Weights of a small transformer language model: 334M tokens.
Each number is 500 + 50 x the weight over its row's rms, rounded and kept within 0 to 999. Layers, rows and columns count from 0. Numbers have three digits each. The size before them is the row's rms in percent of the matrix's.

# layer 8 MLP down (transposed), 960x320, rms 0.0395, rows 678-784, columns 256-319
098:420568457524531530478470509509586432433453474612464469480475501601406565491473493376535467570467523559530538506451445554615595541447514561551467451507542476497541512373508472519448419576473462
080:507535573512570463540432525456444386447475534557537600516479460482485473442485557450481477506573563595479649618471509514566515599478529554426528464479524444472536428586522475483549576373512547
097:536477429430457484531541553518417455485519559426508602531575537465490589488562537498473550548581439421514527473493456532496444509454457482483586442518443523541504484502455571484459474618499471
101:517578544427512461491564474551541546466346383438489557500497510552626530450501483433458475459472538573501518549544511481467521448418440546489553494507457490493470516526523511496554562488545538
108:405439540543537436515436480501521603598456412582507473420331537511531557517535536455523476460550530444479538491542420538514467401434427464543625541509414442494540481540534476479434489499527524
122:535448500466489490621552519587553497554584484576476434505538484481574527445530534545483454558512517401540566499490496443584447557485567482497572536424407440397504403571443470488561510435487449
125:481481475492445485600451494556462463580501452472520531591511522559510549427511418485403538473605517537489562527465569576521605391486461380502521428455498483535491523502542443471474592497355551
115:588501386565466549527516513533505578480472496549510558430536449414540536568505508627500496488523460429535527545514422476506461617500429520500451504482541455552510524462480594504568520488551469
083:486435535512501473593512532446535522509423477551509478466408540459502521616468514546491550490365515480385447570458553500481458442496488534522515530474555525583432470507501598463447509488518494
104:585512565487472518514577607556475447512484473557548595366470473467506455550476516540590604488509435466484440466518519458564531498520546539496608438526584546468477543596431545469536586473522539
122:482430470545490517471485501583513555467541449508585516476570506512534524559451490507594533453589478458529510433494506418531479446432520526479485523528533508514492541460535498452530473506578441
104:466463515482542541583505547518522489541541438403525432597530485482522531435590557463417592521450532525410665569499576503528510494524515484479540448446481441547488491460581469441378565564453580
072:389472507554524500487517466391553592498463514496466531566460490416551511504550522485466486465506490442476517416487480527470521572459509551478489575520558514506485499485466494434531477507517557
089:494501413628454587549512483537395468500478562511546526606550429453427482527435536557515610449538497458457538519509387551502453567455533468504437479510502447530570548416511420495405535488537459
096:566540497535539484508422499466431469485474626456462455534545522425496459592524515615468468500479449544443487462446456457524560523467518475525539514529437498394483549474499455507488496505505509
129:441483530410520460479454509490450500419469502561507502543593462544456466556476536516570595449420560532486488480491539489494509524520552478470489540585477523444443484495454445445524444491499505
116:516413490529415581530479435532472577484516503551507400512517582487570500517494520537474549481582447448430543453530578597455508535562418506506627488495425543445473510539522488493547551464358510
097:518596404578486439511457472409428494509464502492502495431446538567483518489509554481502455560485508489485552407531503459403500496540396454504561510462416448523536518518478428569586499471506472
036:549455522501548507552452559532547518547563455441553514468517518419557488462473485541559606437483523456506531509455572484559476609439404425438474408542469455452509469575515504503536473457383545
116:549446470480488540500527586493421600439494507503400309472544581501496530504531393380476492499501492417504540464490434569495518503515479597468599488506537468494466486541611527527596565428627512
082:448479486463428514522504591486458489516513489435466491584501362507481525453550570582568502512436494444525453562477518449502534507501506576543490500558452433490475531467486543475636496522539426
133:444562481516502481518546433558586457498491568594504482459538549481411447663521521518464479544562488493527547565471464501492483528429540500460457481441495490518462489499477464474561507488499431
115:465502514515503476489536483485456574461461450505467616532528507482456571556445609532486481439464515446497534553489490587438407444461538589512504584457441496535551504479525493465503498532527534
076:522413485547517571500498479354483523518475514609518513501493564484442447457570516475478418503547466479521560457486438478392552449556482462580568410479542519565458614500530646517450508403594437
152:469513479420520497481525527501455545455511472550425548618509515536577488460458498545458442515490528557461553524478558484411462527369509437467569557437640449545484501382543477526532528465503390
103:526557497524513473515483542468534523563453424553452526501449540429533430591568555490596431486394559459514554487494522535458605428432507450475466585487496501586502501523489526492606501430502438
088:475449418529538517517530510470501515548461517507487556570468616446470566524544469580535543547569462463487537501526544498436535567557534524521442499418496445476447519411550589590451479549488469
112:497477515512540463531471442504551461566526523517555530454440515416452480528581482456534466526475557448421575421508541518441366411555395441484572560485424552538474461533437456505428437533512518
118:424508574487484486544465526429474542528461401598538542494414514548532533555528489447503519584552533520470537585518555490447480468544440508434543537471413524557498518453424506449472502480479511
094:432452449495445494490454586472445424431560449514547525557486507515541464517461430571457535559466522493518532528531560437535501505516487520590547490499494527435396453427448539471549527516487549
125:448440571555600463527414560451457541514505466558509514461478484476478459558591464494533539455396540448514541494475468435490543516462541494434550440481504502530520476434514518451533547521473531
108:462497535546499433513512444351473442365513544494441452436470495557528505510469517479587438524506548578490515555483471500439527505565470598515561475497453524503468446452523475465476533437551429
132:486488474458501469479557492467536524523433552486504449438557527477512490561519571578579436520529467430453438545458480434495548476514488392433531523530449565383485549613483444441604471480481499
129:462527500501585498493414515507535525527543444479499516470526482580453482460513518560553568591486509497528500569482549576549621447495574475446436476519586546459491364507475452474464535505501460
079:447510496430452505481507515425467498451465583467449570512516553541460488535492519559546514517548439420405519520504461453470479490506521533467540445464423553523471524559478485552511508522516487
131:469522496486508509483496517469574493534506440529545554479440468547573496453534588517550384516474579511472506517468549495590527506484460420504534533462470480440469515585522444404544502447506509
128:572517517454470511535442506490575500535558524580594525505482510441540481554562478442467480474435590472480481480502479444504463519463497467414501480516478574464524513553511605460526559529474593
088:350495508451541560502514507498473504506533569483443560502490555564430455525462511588491545548544416490512517518500466539486526503524523536540510550464443506584526503468508593547558511492499439
095:433460443578483482528493575460498556513488502529527439467550507420586480390538514381520505584493479554538647499512490554447464533582567405373596520491538555462506532450472497534507545510541452
068:432503515453603481510446523548543524487603470357503512530557489558502478564540468506468531558429537557528495500511540523546616514437546512542465496417621453488506487458542484518512514560420477
088:452483506512534460523499558474424541604517543510476559552525455494446486552588556510462459465462515488416501529461454542492539419480579535506508499533437550563527455434486372466443570572462522
123:501537483499474488442525467529489468441500517620635554420521438343506551545412532582496527412577433462499447388531451465468408495454506535494539523437439465611420475657459523489417584477525519
113:447468461499456552484484491457557470487497526509531571494467512503532429534497622539457469483449555510485461536475536570499424543472490554471506460543436502450569457430388522496528499542489486
060:491485509507432442464499521390436490522481473501481457474460520538528522542526465527560512464520485390399528523512455567517491443495465549422477463516433512511407517418567461564570563484528501
073:544541583459426535572478545490454447597443504553504455444487490507496543502558537553558470502400463548451543576530496669462419485512446576539503452626468512468499470708491525451476525530617435
090:515510480485460590440534483547464514372424563533483561555533491528475491549485487524438421478538503444490457576501465510447415518504476522527568487442539570513541513531485502492484543496484456
070:458480389452502522486504570456536578474456607491459578524500461456498499518485491585544457571548503480511499611424503462477488566463581540571522460390494533471494520480483608568482472526577437
075:437510495510433571502545556414470477464452615475483552513492555509510468543486500549583482540468446503435475454497499494483461478524541516464500498498422512520474497491481497537508556545526524
096:439519518555509505462489368482405481498613456492488547456501470419506517460417496452445513551533598550514507519497527558546555557528471517503420559507486490480512498515526529518401428519530487
114:453496470497436506551480502521499464554532453482519616438417486460494506482445543443518557497483540532441524591491493481670596463514486460489542504437431553478475570530393487515604384516498379
062:542454451577519547512563575455511514412528630458542487466556491612483507534565426465580548526392547425470514415529560433495562450527567547333490477517520458407449498487518567572497541463490411
125:584490574409577624494519451450537485531536521582591497499517430656508484541501424504548533398422375561526598533530468518562515522599531446477543462495499536521466510459476553417533448551479483
075:552470446492473523473501608468439546529471539453443544608520500413529522581477560555521522513497481511505472374494537466439424586475638477473497506519506454466500591549542540611457463542479452
112:527420468553466482536474571435491514535477527481435517461430452585438510514518456545436485516581484495477504524507515554501444567425498544529456548474500518514542449524588424469412525535445509
119:503498495422506454508476482620495479478546434494535463483530521570454517489583464444405512473498514525468503533503562513538508486555479447502636502540461558465462522424482434529637433518478427
106:484519422501522447466537521477496521508543495448547430432469589497536482502428481502511477512568501483507490458514412505537490558488547481478502558513479459434493582489457401546469452482473531
067:442525519501429531488606523427517525476482551467546522540405506467496540507496501440503485586445488461475500496465450467535410450522526492482404519471532542477459428523513503488516527468483480
060:491507608422552519555500446389457454427589592422518541459434458518492493560499429535514518521577449555469509470483579508545502497470500508506486577550495547458512434517544481539388449453499490
134:455466510524577539550480482423498475563511491461485497514429529553440483457579506411579491486527591569492501587493491569538532455565482459500488480559455472452481476482440486448438460485528410
100:521482424456530518485516548525496480581497482496477486508519607615495529475525432475449512556545426483464512451500483484556628556506473516433599498498471499461506466472487532537511587499468448
090:456497427468510495528532513510429493526513499491504536500445568519470530449576517502498539458479503476530380495500421494458543492478497483428471516528494506432558561538425482468531552551480446
073:399530499469473486465526482420468494483415589403447442543499539524430517471514491550533480512458508458464554483515544484452479524466522576472484510484493555530454516505460523537566472560518494
113:447532440499502495512525498565584545551495505560479514520506621562517460483515541518477543521504468419521564503489432484436477491516494472502567456524444525498491540498459492491512546511436413
112:506442539460608511502487537507552364614458458514457579428508490585514442499619504422546492500365512524509460575499413436459575489458528467533493462516509527498542454503523517520617584531468529
086:456510487453443395490481554632536464472497423506528436584523441465484508515539437533504509531513470490464504445518570590573521556431551465415521497500503521535568504420497556514525552569457520
086:480506443450511549505518557496586565470482512433446487505524479552540485451577476601573514566520489531496486544459575482525486496455561513493452476483406525478528544445526503462586414544455438
077:468491465386385504542526509554492559555540533531513601572511501488499472440514472546567545480514513484454523590487482479494523492488500557474578379443410516479488537496422563499587522543513498
086:474496469455434520484527601431462488513530547472473594523567613471507461555554514482511520552560430482502527478529490473461480518522533474497622456452390570490488547531437534540464569602518489
066:399496478411447522496524499446485524459489570460451556561531506582479481542497513590514507529542484441455534545482456463495488509469572521538562453495386544588473521566483510511492518579492481
105:476557439474500544491524474416546504451462544495426465549514509498506420474526520552546482483435548459451538380505404463516494435478508486481449508488483516456455528458469501489561453438504513
072:483486471483531494559475590509583494416445543489495553346506496518428490599520522532518543515442402474481509485568445534409469462506470484529622514458583553501476540550475610492514436435531438
093:426511456448464632517568523532507499461416625463476497573502554453454569569545513516571466499501513484435547554490450536451467467497522445458545491524427521460500489474495500492599563492444488
015:541510514590471528526528464495561585439616387458567530483576458487455532509423511564510566550541553460545508597462567498524482507467495489478487401497505491555502535512552519490502452423434488
082:439509436407482464535488466496504561509501494500506560490502589586488510502455554526483517571492490507457484589448483489487446548523528528570576413445403561523472545558503511488513522573480472
066:517537481338434476478524509508550474529491458416453496480475487524515604413533508419439550639537645423438615420490483496464505458486424455497557440460468402611457526572454505503555482498500566
092:411425484496479517585450514494524538436519470568538481420479498505438436484449475468553554535542477508555523477422511484545479642530467423422509421484492514531421560400493475533445496468483536
099:598575473501474504469509496488459502560507516562485461566670483506489482531535476497473490591510519446531485524467500549424474500563620456535493504525434496538533543535516524483392413580497563
071:453524501447452539477528561442438469484477574458426570535499571500506476501479507556557510512463431477464502470522549462483492480492521565503483510487443526553469512473513436557505538524522484
067:468575437459479502542536548419539514425516519495478512516439468545497572493527574529507468466495518616492464563477608567496510514487523434480470532494469479531498532481520440526539631515433488
058:489511576439445533675497488547455415354528563446446504509558586591562503523532447509491549529501522414420534466495502493516478465490511551485477454428557505499504506527443414542389530498480511
097:521468578507491477491428642551399446520463459517516534522517455478507463479477537435509518449544453509501548537485558507662579489531538422547533465444441472450533511493474463563515525543528491
103:424505522493457466412571516494542440501551379487535632530482446545479471494552556516475514560520523519489552418538431586485433451478555455461541577462499454525449482458539408573558470459443530
143:504452486539515605506465463600528455491470450402515354485552515467519548483574409552476481492455484557481459448500568515513441481548515489496594497604545490570488381497473555538511595474461591
116:445473531425495495562466558456461541552550460472504420509410466591452510470526513440483451558491551503533506592534517496519499446543422405536558444438453519490550415527503503488502464514388507
066:494533398492498513576489614378514569480478538458486566562503487449484502562504491571594467533522501473420492536498519535490459464466539585564487520494424530451535515499506484492565514628541378
066:488476438524509433506470468404512551451466479456534517570487511479476509513513486524512539548521497468484518571475511485510520503416424584467494415511452517542505434541518532445501476539432527
141:375479531440384554534425513511510551492542506526502604517500569459594557555459527521559500547519494470522421451503508533542494460436512509556468543486465506479469521501452451460512524570498528
100:476528473509498513564452492438544460416463683418378401532514552535565494451480521511455543514542452469488551578466495489574421601458499496429497534482418508389432519545558528537476477537489534
148:446469525503576519511478469513458508463564505517465382554523503499501478467487460533435571518527430509546496457520482480505547570472464552513376507604557513517476510487579621502522535475462603
093:551496588506556501438538465523467489441521495539465511445409579539497459532514508600427467498512482476517504423505556506464550490476573396473498417473485465471475535453516537544470602440473537
117:466511510559524496526503484479577552502497465462514520436502485596414494479504541523523450578452501524451545476485499473507553504527483425527584464479480514460544454474535477510525472553568481
084:531541491508463581562536476529522557523508485503457390468546606573494515592443469475456390491538512494556547511491446510486534513519484516583503569532482519580534503496496545532506514445495384
101:454636579484481514566492462488490517533483578563509485480453478521418403546537525544569615456459432502532485570507537545499482550541435467556479492431439486514547518564493543474550540506549498
083:437498506500498454490552543416437473472450519524466545493522542406524462517454492651492491542555488543449490582500509456490430577441503572475449530446459507587530495565511468458529522535525474
086:503453569542553463498494564535569519508444396543509506591521574534500514534512516523523538429507513518553553466470573506435474533594535476431535518547447502581502485450434507503502562570480506
106:520454475456538492494509470484551556551487572515451448571607547542480483473517452519483538487411524478552597413470414488488563445456577495457452536522426507487478591475477518496505430515476526
126:448506468509478504462497491498513418535519544459493502542451525523492501474499493500520558472515464473446446483471483421495547456514500472464625474485528556552459427570482456535428503569506586
117:440465490511417440446587472475538431473465546484503552497481478534496508476507493472496529636404564546523610485474547538596487459570452491509465433482421423562477575509524372525497479527451463
119:575485456544605529489375496518504524506532519481505515518460498486599563442505449483513535474466545389418506576503465624384496361377470526493416486558524543485452461489432447453527525433549450
121:553459540458519555554541484498480501490483580480595598451487433435503498582449499570517473575594486381467514481510556485490478567435430474515633502392447485549423472574551579530509495448526474
099:511388506460511554558540491561494429436576469413561561556532567517511481360513394439478575485535527453477528466443434563460539479574502387536470461541541508511593475593467467563565511625453565
084:469504478528444506503499567421454504400473551379491536532496487497466478544468544564529451462511513398414471494473444514495444471509551520483485543483554533480479525561438497521513534528508496
084:551544513459489561495598474553461479546536480519466657499467511477600486304498492507488398457600603577541485472519451524510587433578490358540433496499458522478476417533467473530471442554509537
062:410551452460475629504504555442476486464463568425480542557521492547511505523459479548586464475500485504501532482509551494492531476514553541497482493460478560492494514401518490512537454521540516
111:498447569522449504494531421453459427583496522430501478464523499510521468447484541540449537448481408462506524496472574579471522569440547594524351633458510508507452473569480494517487559515498597
073:422497498470426565492533540463465469422440601442472525495498586517475473495504494587569501539517403480450526524502515456505466455544550465498480460495396571553460494489483501582510521538521498
100:484472450491515524499498500504522580529383527458513492573511512450484452486585494519570453433501474473548519477541502580479481486448498506467509478515475480530520512513468474516524465518493480
# layer 8 MLP up, 960x320, rms 0.0676, rows 679-785, columns 256-319
105:474513475523552423513465502491523491473553519470515584479383529492549472605553519410538538537483576551435557445450508450568531562428572492446531480471506500538428427468452437539433542554508522
083:453500476435457519505523524532534419536459495478531502532515510446547483520557484517498560506544513430419488551457500516498388531478559541446537508491461526506477519457474470491534505583586467
097:492446493567458479548452537511430461507557530404525536515463545553513416521611493435479528470607473537498530502506410478502566426575483555463572480461361512503468531444489426609597558549454439
116:509464529519466523383538499483482469384456483486542514479429521618433485507571486600555513454563531507475534414488431495511402506458454569416505468467489542527468517535528530635528533484529501
113:530528512523504533600458496493471573454481531466482434465488516453502526527455479456493434495607499518445538437447448416526360533493554477473537497487468556516559427535475483492489573572411497
095:552597540465577456410624535460511563463432526482453446440483534448503443499505609562576476524493399492476486468530502509448426532504580443540548631528596576490520445619499563514506545456613408
109:450562517525484540487493541505495466519506488497496454458509534455460408488538480467546525482559466484504444502471451440478549570520539460568452504408444550396459472505558555531599544491503471
103:455498514422470522614538592500503501425520562459400544462515474573495479467494541438460523514473562468429534500494489528418447508531541576515507531470521543521456430501407511536476559560429532
123:507501456513428571567528503510491431496572526444500497547616529477501460493486518471480481533499508462479505581495497452534558535518574500525422468541525481535527497487518520479511506527531631
121:511515505514462496514616581511534508478531597427461551493415481482480453498429551467540464493540518459463473477459408499373524519555564529483431494499525500545463431437408413471472464509553513
101:425445460530523530602450549490490444547522502471467517576571542559502494513574459483519581556475522563491613596502480520461513483510629517501416429528374444534524516430506368528531538584551596
098:525516493525479456509643506490465501536521585469488591477508587408460431524489575463527489467490484418436465550480351492510482457508612504424500542495530530563481433466445523526435540547556558
115:468542508373389430477532556464434478402478521484493636503461441453501454536451590471466482432654482445544477484508337450455512537485562463467538460418443526570411478527495425514442480486473506
085:439530402577443460565500543491484422518448530409463570507463575510447471486474559534499509507431489510383491501440530475583436439522516466532563493434489559591484513494454410519535616465485431
127:532407430531464555564559443494431474577456519480437497531479506499438524525449483515512499451527515522425493604484542492429558555495520529476476399467481536541443600546395505534484509530523474
113:634474446596430433409520499468453488433510506490500603520441446421514482553457502584571572484595499480499457534477511486539522566477500573440516465454550512484406494526506538503509500440587384
117:409600507577557611537565490476535522450524560494487451548644544540507451480477522571446494497395454496378531518491545490482504417616516412539454534512455507482508537490482490526476494459482567
046:380484481507439527475534563421480502489479499532480509532514499505451522538485527488509455545477492478431498511520531486427530414524549639508541473532410584547490535498505554474513520578560407
102:446511569518524471452499572465549423409449556517475462509497587511453515666523484491517536580507477447473572466476484522506355474440619476488553483487473545560497494457507523608435508579531551
083:523491452479411416535471490495468443441465538445438478577579473518434524500460511482489475488568582457420512525464466452452440499526505511479496417467413553486516491505502463520498529510574508
121:548535474509473437553572536442528475377587503450539600545574516548549437548494635499544451499492447528494438593501600405350458552571594565527454463511455481559541551503451440637491445524523470
115:478487503471479455524527544490545588514579613507487496504438485474531403564539549473548493516482411472393383488476438460430530527534522620523470523461526458494431521550483446498446551606514390
093:533510480510557386527512520530527483463509538474479570503463492444465507633510509529499499545514526579505519385497516544451597523460556485435514486529491536563458508517343417587463488499500462
125:470561438440484447428486494488553586531480505545464567623479467444489520562441544486440494567514472397523402567488409392513515492496557503517481445453479495520446538368498548414462542495488435
121:567476516494474559524535548537496498555565557528482421595540432465519530520502508447442608528510555428500511501498384435449570519440541459455483460465467508521504465371461579567550554509407504
090:510505401422415466507490521539445468523488580494494522455439546516454439575509514439546598528556488416430518469470516485468488471560453555449464460420356537553480491462519541594497489595545445
120:428546471488514488497491569493589448508423447511552490485510501539425483555650576524464557558425576402517484569467431543438365475474455484451549463512413523500552518506446495502509571563474460
112:381510460460449510412489492495546407475544502505520536553426542535457456526600579443481554510546533497468507605494539532440468553430467515436436406479473488443466584473478439540487461432596534
115:503487421500362482463519522447507431415462510438482505452428492470460535487500493546531558522475553472515490428473528557545493499500604613465452458481572542466498520453484438514603544545632495
116:576523484480504505458525576457563492480455528453546529448519524449479537699511472545490569514438512429442490570513440467527430567483533513492474483470546508516462522533366545492483509533573466
112:465470510602415551506435433517491538526511567537496536512458576535473466491468463460581546458521507518420453541447612518432489481563459550508577433410534516447507591468567479432524569543508557
126:443530483551548548446477475458377438349464581491462506530586542533435547506458534566487428470426465466530481496500521515472465427482527520483538395379459489480545447458483473480465466387440560
102:460475508546470528489465534556481388477389537511542439592561539493486556482488545416425518368486475475569493558479496516510429538501547537460449414501515526596533576441503512495505490523441509
077:409453481444433497481509559417492479489452582470478561510527569456469485518507534551534495539539496439434471510523507437467493448565550561433531405490387577528483505473487456494525498501495493
118:533483473458467499479557554531492534562560537512532454504490484475491468506523451506478520513537526423515349498488412443533554519474557564530453483546538515457421493384433551523567525582532413
111:566495477409470522498502593406538533437498538513476545424500426474580524470575546486506506506517613456489494519470457471476513544554563456498507488493547525503414490597449534566565545477428475
083:428573407514472468433486512471418456474411528470403596459451565524463468467439538538516532542539491484443507487502468489447522426553451463574468467383418540534486484464512416521546488490523430
104:512561486557509476457468529466532435549520583469527498548472566528387470562555553494527520585594555501482507543490512532522452613550536488509472476509479505455520510522514413585413480590609494
094:484507506441458506509520553530485447503489521475531519442554464533570428431622466483399513526550498471501546489492470469367514503536517475505531550454430503512467541528492497524500520583497508
096:395512469518601547477549512402468551529531560491473476508405599565419408418520567553478410569494537479412525457454526523559447472593486505456508532467493607418551486562539405554432577559440448
121:543524512527441417498518537505523445482555568517553615426461503475495432482535507424512501547586571375470478531502363460535477549492563609573488488482489481520453493505428472588455492528591529
114:383530470535508483472493534455466458443499484520396521533457454531526516491543571467501457451499530583532492541482480551529445637528590511542565508448487540425501347442574432508596570429512467
078:513491468481456486463494493436485523475504568451459496531527552511467489578531563529475467539596489494420512534485435427458458450487570524448488447392461526525482463482484389569514544516536469
098:506499427549440473581484446489421447579525553482499511568383556534413526436527472499460495517613480544446544534412505482550464459592470542493597467458417575557510472426554432564581529645499482
121:477518434417408505413448538564517489527567518474490559467499525453418493510553576434546498486519545443506493538493424447518437505515475507457489451412460551479489519431445488476589526494542405
076:509525424441415448436521516486472515487418618420472548548444591514517522591480453503533475544533522455425488522487494483448449502467556472485560459410414539549479519486477501522500483485553437
073:471498474460403526490540577405464485558451517511465619514514587479461502519492529532518515584501454442372473500495487423441483436587529517491533439456397565507496521521450532531496506507528515
100:465523517446371400541552513483505369565481594431504526473485506537418476522447529447556465500479484576402491490452429405476459560599553567502465437560461487492481481464520394538471442586565424
110:423532468515544492578515506493449423487510542538491580461472518510430505546441534415515433531555521458491423505503491420475500454545527533522499430489429535573516483576498443507484465530469545
092:474457409496502534547599511442550536481426593459508490467473544484548447576496504569574466482439447524403510452535445397535434495541572554501525494478457506511479518557427479598499511501484529
107:491506490522516475532537472618438460436508564516507484441463517534447460495604463488579468459507520460480506518524389454504404464515446603413531389492498513515446520559471475491496462509472531
080:450446439504433545446532523478468464505423662403516543484504509486542467452460496490541502460532533536446462520455544489408507508594504448457514489485446529519460499455514473534467477510557454
121:532430516509476524519444499480486534606561632539510450511432518549459486520521440500538513567609423490498448435460489416488505524511503555572583510483500520491476447496540505538540458474531451
106:527458550597511506467502578461432556445503560514552457484501436437596368456502535469534432501467573517471471402500419483476499454518503488405602525411504493525425453575527418511369515423510462
113:478499474438480413403525484483563532458546494449489415481402492516464451578529511524503451524632528506417450538464507480485518576385572532448610518476613451504407551526472516465439540487625430
076:509469442484414522443601493540445465492525646532536487541456520489463558554492536510506472447490510379449444606473486497518489489508521611497496454490460518536485481403459498487530543513501584
069:536518478471433492524526482540389509435457573461498541486508499450535490602535579506555508496532528480389498496486437476513496443500538526441504455540432524506477469504490492523489494586528566
129:561488474392500442502513648466447436602512584475517544474399533487458445509569447523545508563577571396465378489517464423588532555584596519519470491488505493466401499455488433532448479584500450
113:492480516399412518490574548554575505513546504452511530514579461451585479565487505481474539523535605436472482453480499468426506432522544465476573489582480532530542498550400496484478584529498392
113:418596430533496500497490531533506440560471537516492483488408568571399459461549504498490510523591516511472490547448466431500517514588527543436389484482501577456451500459462382519530514589494501
081:479488427446402450471490507449492486446477569435426508517512566486465513547492496518491506529493497373432479557489473454369483530498524570495460436493446530534466520468461494537491441530529483
090:422530481441390491484476439454496473555489526490475581463416601458488476588497519534523536537549484473465460494482495411408525515621507486553542434398390511575518493370569460532551468457397489
111:544498517458473468609529580557441461504570512474499524515470519470482456521598531434514484505576454438445521510488424449504540552532508541509566559460521587397468415573514451534549598549551486
102:489551429456494600559492482471578549535557480498489432468398524486402513429563453543426466572602533470462490443487491421506469564435462652469501428439497568444468548552503465499480587549621462
079:458473475423433431481551517479453530515479617449454507582494627512476517540485469474564518528582458482407508490451437460414499483496500480538529393435420585534510466489444471569509433491496432
073:433517508462431462488482524467534466503474597443469501563482551453484468509512484493527516504594497371420467539501429407402518486510504454477541445447465542472521517490501495545514491453514495
080:447495445486411482502519532477436475489490550510471538492522558460492452546523511520515528554520478444437520521487520420446466435582553495466554404439400558563525502464500506525540541560524541
071:389486504456363500472528537414474501487491565478463540507516521490511485557512490551502500536533491450423483537491456454452447460555551495483597403448404563561499506499480481483497530529510480
103:518497487425429532533592504451501506465447543456472558553460588465443448502546536545454483534527498514392403487467421500478476436505629597489634563577529556615444480563509472536517523607479490
106:507536504564442552467502494573458542579351616468544406458544527555476460498465429545529414499548556529523536520472361505477490468547503564563513439467531446606455522484505470528498472553548550
084:477497419401346487439496519424463418501425535430490542495489567553438506501486472491509464501533485453419429517487532436400502427534447480467510419413482547474455502481433424480607449498561567
025:474416455496401440531487499438464454484478464478518502523431495463540536496438525526568566519488473525492507458544569579422476452494580507472488543528508533438478509496446514488544506603560499
075:386536457446428483459507501461481435497499552495461580483452581475481491532471487539509483494565498513479433489443473404382485492573454515586512377481432551536485471509542463454532510472509422
090:507470483456512508516516429528594452480445527543452486467485525500464425534487531583454543558495447585518521479502601512508408561480590580427489494477451461532484438517450511487512562573483497
090:484573516394430580447436511540565423492418490433606519512532493589542548557544545567564529544469455479398472539483555468492405515487507540563550476484480483454451548432526506626522472487531444
107:484507527469513505519518510477411490526410591465478548477443470493397436576510579545466491514499526468485528518401549557450430476555535528481535512386506530640563455495495422524492531520526437
074:468487475418415487495527604423445448551477529497413554477539580464477515537505521516531534516539425496385456504501509427430427448592538595484522437453415565554483496514507479531524490538537523
096:439486426446509493529509545528579477502514528484511413469475469492570516569521466506540441495498523551484445407509580497442435422473578499577489462580480461489543520513544420485415582563486374
077:495487473419437509493529460546433430512459565440517553484550541508431482613475510541534426511535551502407460493490492451424480487539536532505526475470431503527469485546479431581462533509523493
103:517567481480501512510578597479478463465553552402454497512524623424506485540454503488518482581582478501487465513525548435538460485577510471489461410552496456599422446551502467509443418654572518
112:408454508506467390506529496510476425482576472443492568588431455470520516591509554519511469459510552472513506476523458535517480590450468600434638498519488491436448506478488410543411443500478402
121:459482503482525522529502452549459338506480563467514496434535496499463297426518480524524559491529440492509525448495515505528529481561553523461518528510506498478408421552497539650486565546496558
111:429487532443471470507491518541492492508368537513492491540516473499465530462461595440492524492445516487492556638477576513393447464438561452522469522387513511468520527498473416533466484446533575
074:477490419430424480443511546484490453406464533463464591481488593485514476544502517519550537526528406410422497503489457449423438432490545544521556482450434551483513506576438476520478535562594484
075:399487448404420499464514489483481479456479521477455521544430618524443497571521536513540521534531497452471491553460472427414418495498491579470545456474447559576506476523450432473517458572477471
122:455547463574488453485484504526574450497561525484495508536475479583530451556543532458588521510594547504518581493466446474522436618469517525558469478555504469596523436464488491546532557515460479
113:428502504400438510515552551488438512499509479515507482586604586491576455449574470410487509482430467444469447584499451523461535493557431484454494467537529552506515574547421620480614472472520485
112:384511510521479569445514537546499401517424577489505436458491546617428423446499449457463532533600425435445512449497480394517528500552549479552482507487499525546492461532588498600485523526546525
104:534510468466463525482531613556528388404525568438548501522531558567431550544525504480531524549520495480496524493463520454516492532452529538486473465525495546548572461461456516545511433556560489
096:499538541540450555516538514480422368483457510466475538512585499532532430467430443519413446559476501500477452472506504468436503475571497562491466460448480451513443412519473438483442514499502469
093:445532499509546467574480554513472442443479600454459477548452511482403483590545483512518513548449550489502536561472487444545459485530636478493509453478499546457489448507403419490444466482470465
100:489568569452522503538516533529531546525465494410576461536584496551592464567536493510489525589468460417411546548501430514349463454499533441518561505475501527530574483544482537483493497514484440
084:466489500455464500483582581515481561404502528457413539497508504528521436608442528497490561511520431494472533362463496451443461449527549436552601503432438530556521407642467466498415518523466467
106:467535444441438498494434548517517496436508574416465506518437487554471429502511461475538555490546505469431533485447508500500483556446555517489438444481509494539517524384517445553518473556567500
111:509529506502454525522554521414503444480518563427433538496409552430431472526535557514519575522524546465357383501475425448520505479527582499530615561519531563521490489493529417607533528590428421
116:470513477469497410456503586461552406520547491492522455483525542428539564642532490484497525532501413445463494430509410404468519426501598453504458471475494566561424488434488520494473524507525547
096:537518498453507554447497516528572590506566466504461418520521484472503458531550456489458525467530463412528450486481424447494517563450528471496598499471607529466486428490471577490560586521521464
134:514564451609527564414520471526571468460436508467548430522522591424438461524498513484506487510512517409540501516479437517478560446468456578419386499516490539505434512567445422580459541414562547
122:642478491496483510469523589494491503449511513460466419473466513423415482577497423530601483573575504406517516474497511417500460518522440634499464504414504535439466449461519544552626597586568418
102:480447451528522461567509429562398416528461546499432521674549535579488579523446482438488508469602605523510529607493480522493555510481618523508528409383443497484520513446414433516500454512496537
075:425479461524407435573525558484403457523480692450499508580475598509432468523489523566430473513456538463447458550470379502551485426523610584499538522522528587561438482485491453528465534544467497
099:523435468526451562465461452476493544450520471418437440551515565543514467545593476492449549405461546479476478462512457525480435434471432535453636475542486541513487500489473501546474634589477446
071:510496458422413488474535551440417498496418544483476538486550610517461472508479510500561515516553507478437483505508473437439447437546539521499550428401450571521484484546486480506513459483578503
115:490447412424426560534552489524482448557523564498501550532470513486504506433526596451522507470651566449496503494473501448488557504611510510559485500452493507529454495548546489585518531518535555
074:431500455493381500470495559429428493480448550468454529546515630451454470497488510542510502570516472424419483545486498446458505446552551489500516435453383564512475510496479463554508506543540487
086:460503485393473467460550577467543529531462565523454459520535584472443526510532473535499523556587461467470471537483403467448434551530526479460474493484464552447420488553449418514478538476522420
079:440496496473436491487502575467460465475474595501461551522520601474479491543547542538547552498524463470440458513489508440401451468537519557467483431457445552490456485500462467531528543514474464